Weights of a small GPT-style language model, trained from scratch on English Wikipedia.
Size: width 256, 13.4M parameters.
Architecture: LayerNorm before each block, no biases in attention or MLP.
Each number is 128 + 24 x the weight over its row's rms, rounded and kept within 0 to 255. Layers, rows and columns count from 0. The size above them is the row's rms in percent of the matrix's.

# layer 9 attention output (transposed), 512x256, rms 0.199, rows 6-10,134-138,262-266,390-394, columns 128-255
size [ 90 101  96 101  98 110 105 113 110 114  81  77  77  77  80 110 106 108 104 106]
[[112 157 118 111  96 161 117 102 115  86  83 139 136  89 136 168 143 109  99  97 102 112 145 124 121 106  53 139 142 124 122 140  89  95 156 137 102 137 104 181 116 104 113 124 105  99 109 116 135 140  88 117 130  95 119 131 139 117  83 171 102  78  87 111 130 116 161 120 135 126 106 168 150 135 128 136 145 152 111 122 145 108 105 138 136 115  60 110 118 147 118 144 103  96 129  84 110 131 104 114 105 109  64 136 157 135  89 140 131 105  93 108 121 105 127 152 158  96 131 148 142 104 111 132 114 132 176 137]
 [146 148 159  84 119 132 124 139 161 140 117 131 143 137 112 131 159 137  64 136  63 105 137 115 139 156 176 148 153 113 161 124 110 115 157  93 124 138 126 155 113 136 135 150 123 155 131  99 128 127 131 164 125 121 117 129 142 169 121  98 151 128  69 138 100 146 102 130 111 125 142 186 150  82 115 137 149 135 125 119 129 115 155 151 128 150 128 118 175  96 119 155  99 176 132 135 124 146 144 117 156 160 121  84 133 116 146 100 131 133  89 124 135 157 136 137 130 133 133 147 127 114 138  97  78 138 116 144]
 [145 101 126 156 130  94 127 181 159  82  92 142 130 139  92 125 123 127 126 157 136  87 141 152 142 144 146 168 102 105 129 104 164 128 141 178  88 175 114 122 129 132  78 114 162 108 132 152 111 121  91 186 107 181 125  90  79 123 104 118 139 161  91 137 127 116  82 119 146 149 128 138 116 138 130 177 209 140 134 116 140 101 128 120 122 143 156 121 135 125 130 178 165 104 138 128 161 102 137 155 136 147 177 158 131 177 128 131 112 120 139 110 149 104 127 144 135 141 139 130 156 116 127 152 121 113 138 140]
 [ 97 117 138 127 120 119 117 154 103 136 161 104 168 118 114 135 120 156 127 148 118 177 131 127  86 140 120 167  98 142 138 155 110 134 118 161 158 105 128 136 143 127 110 151 153 168 135 118  96 151 109 123 112 119 130 137  89 133  89 157 136 156 127 144 188 146 163 143 125 144 106 143 153 155 126 167 165 134 137 169 114 124 119 128  90 131 125 132 116 111 169 143 117 166 112 113 146 124 125 130 113 146 105 142 108 110 137 129 141 130 110 136 140 117 127 140 118 176 101 133 129 110 166 129  99 127 162 115]
 [140 117 103 106 147 121 156 137 137 156 153 101 101 128 101 121 127 152  95 187 121 163 163  97 112 148 126 134 127 119 146 125 130 113 156 141 132  96 101 115 138 150 133  85 147 124 131 126 141 168 149 162 139  85 123  96 118  93 126 140 132  98 112 125 134 150 144 150 145 120 111 104 104 132 152 147 116 190 104 124 139 119 133 142  68 147 149 154 156 143 144 154 124 136 148 124 129 147 131 124  94 149  85  86 112 133 133 157 133 125 171 137  83 102 147  79 118 129 102 122 143 119 137 121 161  98  94 120]
 [119 119 140 109 134 105 148 144 144 127 122 114 120 139 108 115  90 110 103 149 168 113 140 121 139 116 150 145 115 130 145 129 169 133 115 127 117 131 103 109 137 115 148 152 130 125  88 134 127 113 150 106 138 163 118 177 149  95 138 149 117 153  79 115 115 132 108 110 107 152 171 126  67 115 128 103 138  71 143 128 115 120 184 136 133 149 121 150  99 149 135 194 136 190 149 136  99 147 117 126 112 133 111  83 136 149 170 128 104 113 143 132 124 123 107 143 154  99 103 115  99  91  83 112 143 125 121 119]
 [ 98 128 120 124 185 128 162 106 126 133 110 105  68  53 136 160 144 122 149 141 111 114 120 132 110 152 108 129 111 112 142 141 136 118 121 148 154 123 106 100 127 138 130  60 129 126 135 149 159 125 147 116 118 109 125 177 157 136 120 147 135 112 136 138 117 127 140 141 125 145 114 152 127 147 117 138 137 134 126 139 119 131 102 106 100 109  99 128 136 169 127 115  75 112 125 129 140 129 145  96 104 155 122 122 117 156 101 108 127 100 154 102 156 142 131 126 179 154 138 103 146 104 157 130 164 146 151  93]
 [136 128 139 113 138  97 109 102 138 142 124 173 144  83 120 116 112 119 104  81 131 150 133  89 134 137 143 127 122  81 127 177  63 115 149 112 129  88 159 127 112 117 121 168 132  89  83 115 138 136 155 149 141 139 146 148 115 115 127 160  67 140 155 148 138 115 146 126 132 122 122 132 141 107 133 102 102 132 105  91 114 164 155 164 132 118 126 167 145  83 146 123 173 115 124 135  94 157 139 114 147 123 142 100 153  50 143 131 133 155 158 119 131 104 125 104 183 117  94 138 131 128 161  87 150 102 147 130]
 [128 125 107 147  89 100 138 163 122  91 168 131 121 146 145 131 149 129 138 110 104  87 134 131 143 119 166 120 139  99 149 106 124 166 130 129 144 160 173 107 146 139 149 144 155 105 107 114 149 128 120 126  95 109 136 124 144 116 160 106 129  99 133 138 162 123 101 130 189 140 143 133  89 104 159 129 136 119 114 125 106 136 139 141 167 159 111 138 134 161 108 125 106  91 151 135 127 166 101 111 140  83 134 167 151 198 127 129  90 128 117 106  86 118 109 114 179  56 118 120 129 143 110 110 119 109  95 147]
 [ 98 119 126 122 116 119  93 135 145 139 125 160  86  88 161 134 143 103 155 120 138 123 126 144 147 126 128 139 131 101 108 152 153  74 123 140 116 107 126 100 123 131 110 118 139 166 152 187 115 159 126  91 133 133 139 135 175 173 113 107 108 105 133 169 115 146 133  99 114 133 140  93 135 106 150 130 154 101 133 147 135 120 168 102 157  75 104 116 107 141 126  98  89 116 121 130 139  81 132 110 159 167 149 113 123 108 107 134 125  88 146 106  82 129 131 145 118 107 111 132 171 148 130 164 121 199 125 136]
 [ 94 116 146 127 166 137 129 121 123 118 109 129 138 111 128  99  79 153 120 151 154 155 101 118 137 130 171  83 180 138 125 158 128 126 161 137 116 157 143 146 119 121 151  88 131 157 110  83 153 169  74 137 116 124 128 121 139 144 112 100 126  91 168 159 128  95 100 115 115 135  98 167 103 105 122 195 146  68 139  87 165 158 118 148 164 127 116 132 155 123 161 137 163 123 128  78 133 124 149 136 113 127 158 127 132 126 149  85 117 106 125 138 149 106 129 115 155 148 110 156 140 118 108 134 146 119 128  89]
 [147 136 154 122  94 125 162 150 157 129 104 119 146 111 168 129 143 130 134 101 127  73 150 167  88  81  86 134 106 132 130 130 116 128 161 132 141 127 163 103 128 106  77 101 106 110 126 145 117 142  98 188 161 116 167 147 132 147 150 111 122 130 100 133 118 124 132 137  90 107 119 157 130 147 119 120  99 131  90 138 142 198 104 147 150 108 121 127 128 131 120 141 144 104 123 160 105 134 105 126 106 108 124 148 106 101 158 181 148 102  78 160 116  91 171 119 134 155 149 122 135 131  84 149 153 105 123 115]
 [148 165 139 151 117 144  93 123 110 158 139 129  77 155 127 127 132 101 139 163 131 113 103 100  89 143 147 170 109 157 123 138 136 129 179 100 109 135 134  99  91 200 105 138 117 160  89 102  95 136 114 137 114 126 160 145 151 163 148 141 196 119 127 131 150 164 144 130 142  93  62 174 127 122  66 121 130 113 172 165 143 130 123 129 139 118 112 148 122 137 112 151 160 131 117 146 124 164 148 125 155 136  88 112  98 120 134 144 127 156 149 126 136 127 133 136 130 117 107 111 138 133  87 129  68 115 122 135]
 [142 136 109 126 163 142 144 143 171 117 105 100 129 129 137 165 145 135 132 125 150 142 133 154 185 117 125 118 118 119 179 141 142 118  95 137 133  83 149 127 148  76 134 151 137 142 137 137 107 158 136 124 112 160  94 160 164 114 122 138 108 138 120  87 135 101 114  91 146 126 145 109 146 132 130  82 107 137 107 106 146 111 129 111 147 124 147 114 145 179 191 147 148 157 136 157 155  98 117 121 126 118 114 189 144  88 145 131 139 155 149 105 117 119 109 129 108 122 133  88 109 128 132 151 172 163 133 155]
 [154 103 105 127 128 137 139 102 126 162 157 169 184 120 150 124 140 133 147 114 126 115 142 113 131 150 101 137 147  88 122 140 144 136  83 141 142 100 140 121 158  92 128 159 116 131 115 139  95 125 110 134  82 158 147 138 138 126 155 152 166 111 134 104 179 125 137  80 143 140  92 109 131 101 122 129 122 140 117 137 138 118 174 168 120 146 112 123 152 159 151  86 160 132 139 129  91 142 149  73 140 139  91  91 142 187 100 132 107 157 156 118 152 124 127 114  81 156 115 126 176 103 147 142 161 132 118 175]
 [108 118 123  97 134  95 103 149  82 108 146 129 127 136 121 119 125 128  58 116 126 144 153 135 116 117 150 109 121 135 132 174 108 124 113  70 144 136 118 166 161 125 144 146 117 140 125 165 129 126 122  99 168 133 127 159 139 128 152 107 134 168 150  99  93 182 126 128  99 142 116 145 123 148 158 131 146  98 130 146 124 159 115 152 114  94 105 169  88 119 140 125 100 170 126 171 163 179 172 127 146  93 117  74  95 151 152 129 112  90 130 130  93 144 134 139 109 108 120  94 144 134 124 101 143 140 154 152]
 [108 147 176 141 139 108  86 141  90 155  87 119 102  85  96 157 122 126 190 163 192 158 100 141 123  78  88 102 117  78 125 131 129 152 138 175 152 111 163 132  76 146 115 133 138 138 109 133 100 111 128 168  89 143 103 110 145 137 123 116 127 153 124 189 122 156 172 145 104 134 124 103 117 113 121 144 103 135 150  98 160 147 112 110 126 127 115 180  84 147 141 152 114 149 127 154 163 146 132 127  83 150 130 127 104 110  92  88  63 123 124 138 123 121 113 115 124 119 153 129 139 118  95 139 144 119 169 152]
 [137 136 147 132 167 114 134 124 111 153 133 151 127 130 138 165 144 102 149 123 104  98 163 144 128 106  90  95 159 143 113 134 103 123 118 162 164  88 130 128 107 111 108 137 120 175 105  89 153 138 184 118 128 150 132 115 118 113 137 136 115 162 163  85 186 109 168 129 111 151 112  71 128 134 119  98 111 118 168 120 131 117 118 149 124 121 142 106 103 124 139 112 145 149 112 133  98 117 137 133 105 108 102 135 104 111  68 107 119 108 102 117 101 135 119 143 120 145 139 115 117 100 115 118 142 130  95 154]
 [103  99 127 116  77 152 134 118 133 138 121 180 122 119 129 122 156 119 128 118 156 108 150 160 178 118 137  76 115 143 113 134 147 134 131 110 119 191 162  78 142 156 141 142 119 135 121 114  96 126 118  83 105 120 129 128  93 167 188 127 163 175 132 148 134 138 142  96 162 124 100 148  89 133 113 125 114 137 136 128 151 212 106 167 136 118 129 166 146 107 127 133 137 111 124 123 127 147 102  99 129 127 109 129 103 124 113 113 105 145 119 149 130 147 106 134 156 107  82 128  88  81 131 102 159 151 111 112]
 [127  81 174 146 141 141 116 117 175 146  90 129 133 133 150 140 105 133 144 104 128  75  91 142 127 157 144 117 130 133 140 127  93 143 120 161  98 121 152 168  72  83 136 128 165  91 123 131 121 160 109 122 118 135 143  94 160 163 100  75 102  97 130 126 111 100 121  91  87 145 132 135 128 131 104 106 142  87 128 147 140 137 108 173  95  75 127 133 126 127 102 113 112 160 132 136  86  77 135 144 165 148 170 136 112 134 156 109 139 122 138 116 183 136 105 119 134 121 124  98  58 155 118 105 167 153 123 159]]
# layer 9 attention value, 128x256, rms 0.116, rows 7-11, columns 128-255
size [ 98  98  96 100  99]
[[194 181  96 101 181 132 190 109 137 146 142 108 161 163 147 130 136 115 117 129  95  93 151 138 111 125 153 126 111 119 133 116 113 102 149 143 143 145 116 115 147 114 140 166 119  95 123 164 110 153 126 140 170 140 159 138  98  94 113 140 157 146 149 134 172 164  77 118 100 136 187 143 145 154 128 116 176 141 161 131 154 122 128 119  84  35 101 130 107 127 144 146 182 140 152 117 111 141 126 146 148 119 143 148 128 160 140 151 145 135 147 135 125  81 113 170  93 104 117 180 118 110 163  94  83 162 120 130]
 [127 101 129 138 116 143 116 178 144 103 120 149 150 147 107  97  69 118  76 144 139 149 139 120 144 171 160 130 161 157 127  86 125 123 170 138 134 146 124 117 123 117 132  98 125  94 178 130 160 125 103 100 116 115 141 133 117 166 140 120 133 101  95 152 116 124  80 159  99 120 128 136 130 166  99 102 165 163 106 114 153 134 113 129 146  96 155 155 129  99 107 115 118  98 135 132 118  99 117 182 141 170 112 150 135 139 114 137 164 107 127 108  61 127 172 133 120 101 129 138 190  76 145 127 147 143  87 124]
 [139 106 163 133 108 164 126 119 108 174 103 121 152 145  92 143 119 127 128 149 107 183 154 115  77 120 151 171 123 139 114 113 165 122 130 148 124 104  80 123 118 154  65 132 132 139 129 144 132 115 140 117 141 100 145 144 149 108 121 121 102  95 125 119 149 132 157 140 119 170 127 140 171 126 154 133 150 128 120 140 123 146 132 101 139 103 122 104 136 131 125 142 111 137 126 116 121 107 149 111  91 147 163  76 120 131  71 140 159 116  95 123 169 109 118 130  91 162 124 125 114 170 123 106 134  82 176 132]
 [143 124  72 122 146 125 144 166 131 111 146 132 133 154 135 118 169 114 121 131  85 126 136 124  96  99 123 118  99 139 157 149 134 105 108 120 141 132  98 155 163 168 100 175 115 118 115  96 143 111 139 134 119 105  89 103 115 134 113 113 186 167 132 144 107 119 130 120 115 148 123 146  95 118 100 139 101 128 140 105 140 105 172 137 108  91 136 150 171 132 154 123 121 100 172 138 141 163 134  90  87 122 104 124 152 164 152 128 165 148 152 143 140  90  88  94 108 103 130  89 121 107 119 100 158  53 116 128]
 [118 132 150 145  94 107 145 143 146 120 120 139 152 154  87 138  93 105 124 115 155 123 164 147 134 130 151 123 143 159 140  92 104 131 141 141 120 102 142 119 116 111 125 119 146 163 145 128 133 138 143 140 108 112 130 115 112  89 121 170 109 129 115 154 111 129 119 114 129 140 132 109 159 106 136 138 166 118  95 119 170 172 133 115 140 129 129  99 101 144 111 113 163 121 209 129 126 161 122 143 102 127 159 161 156 122 126 195 148  74 120 118 123 127  98 120 109 134 130 145 111 101 196 139 157 105 126 144]]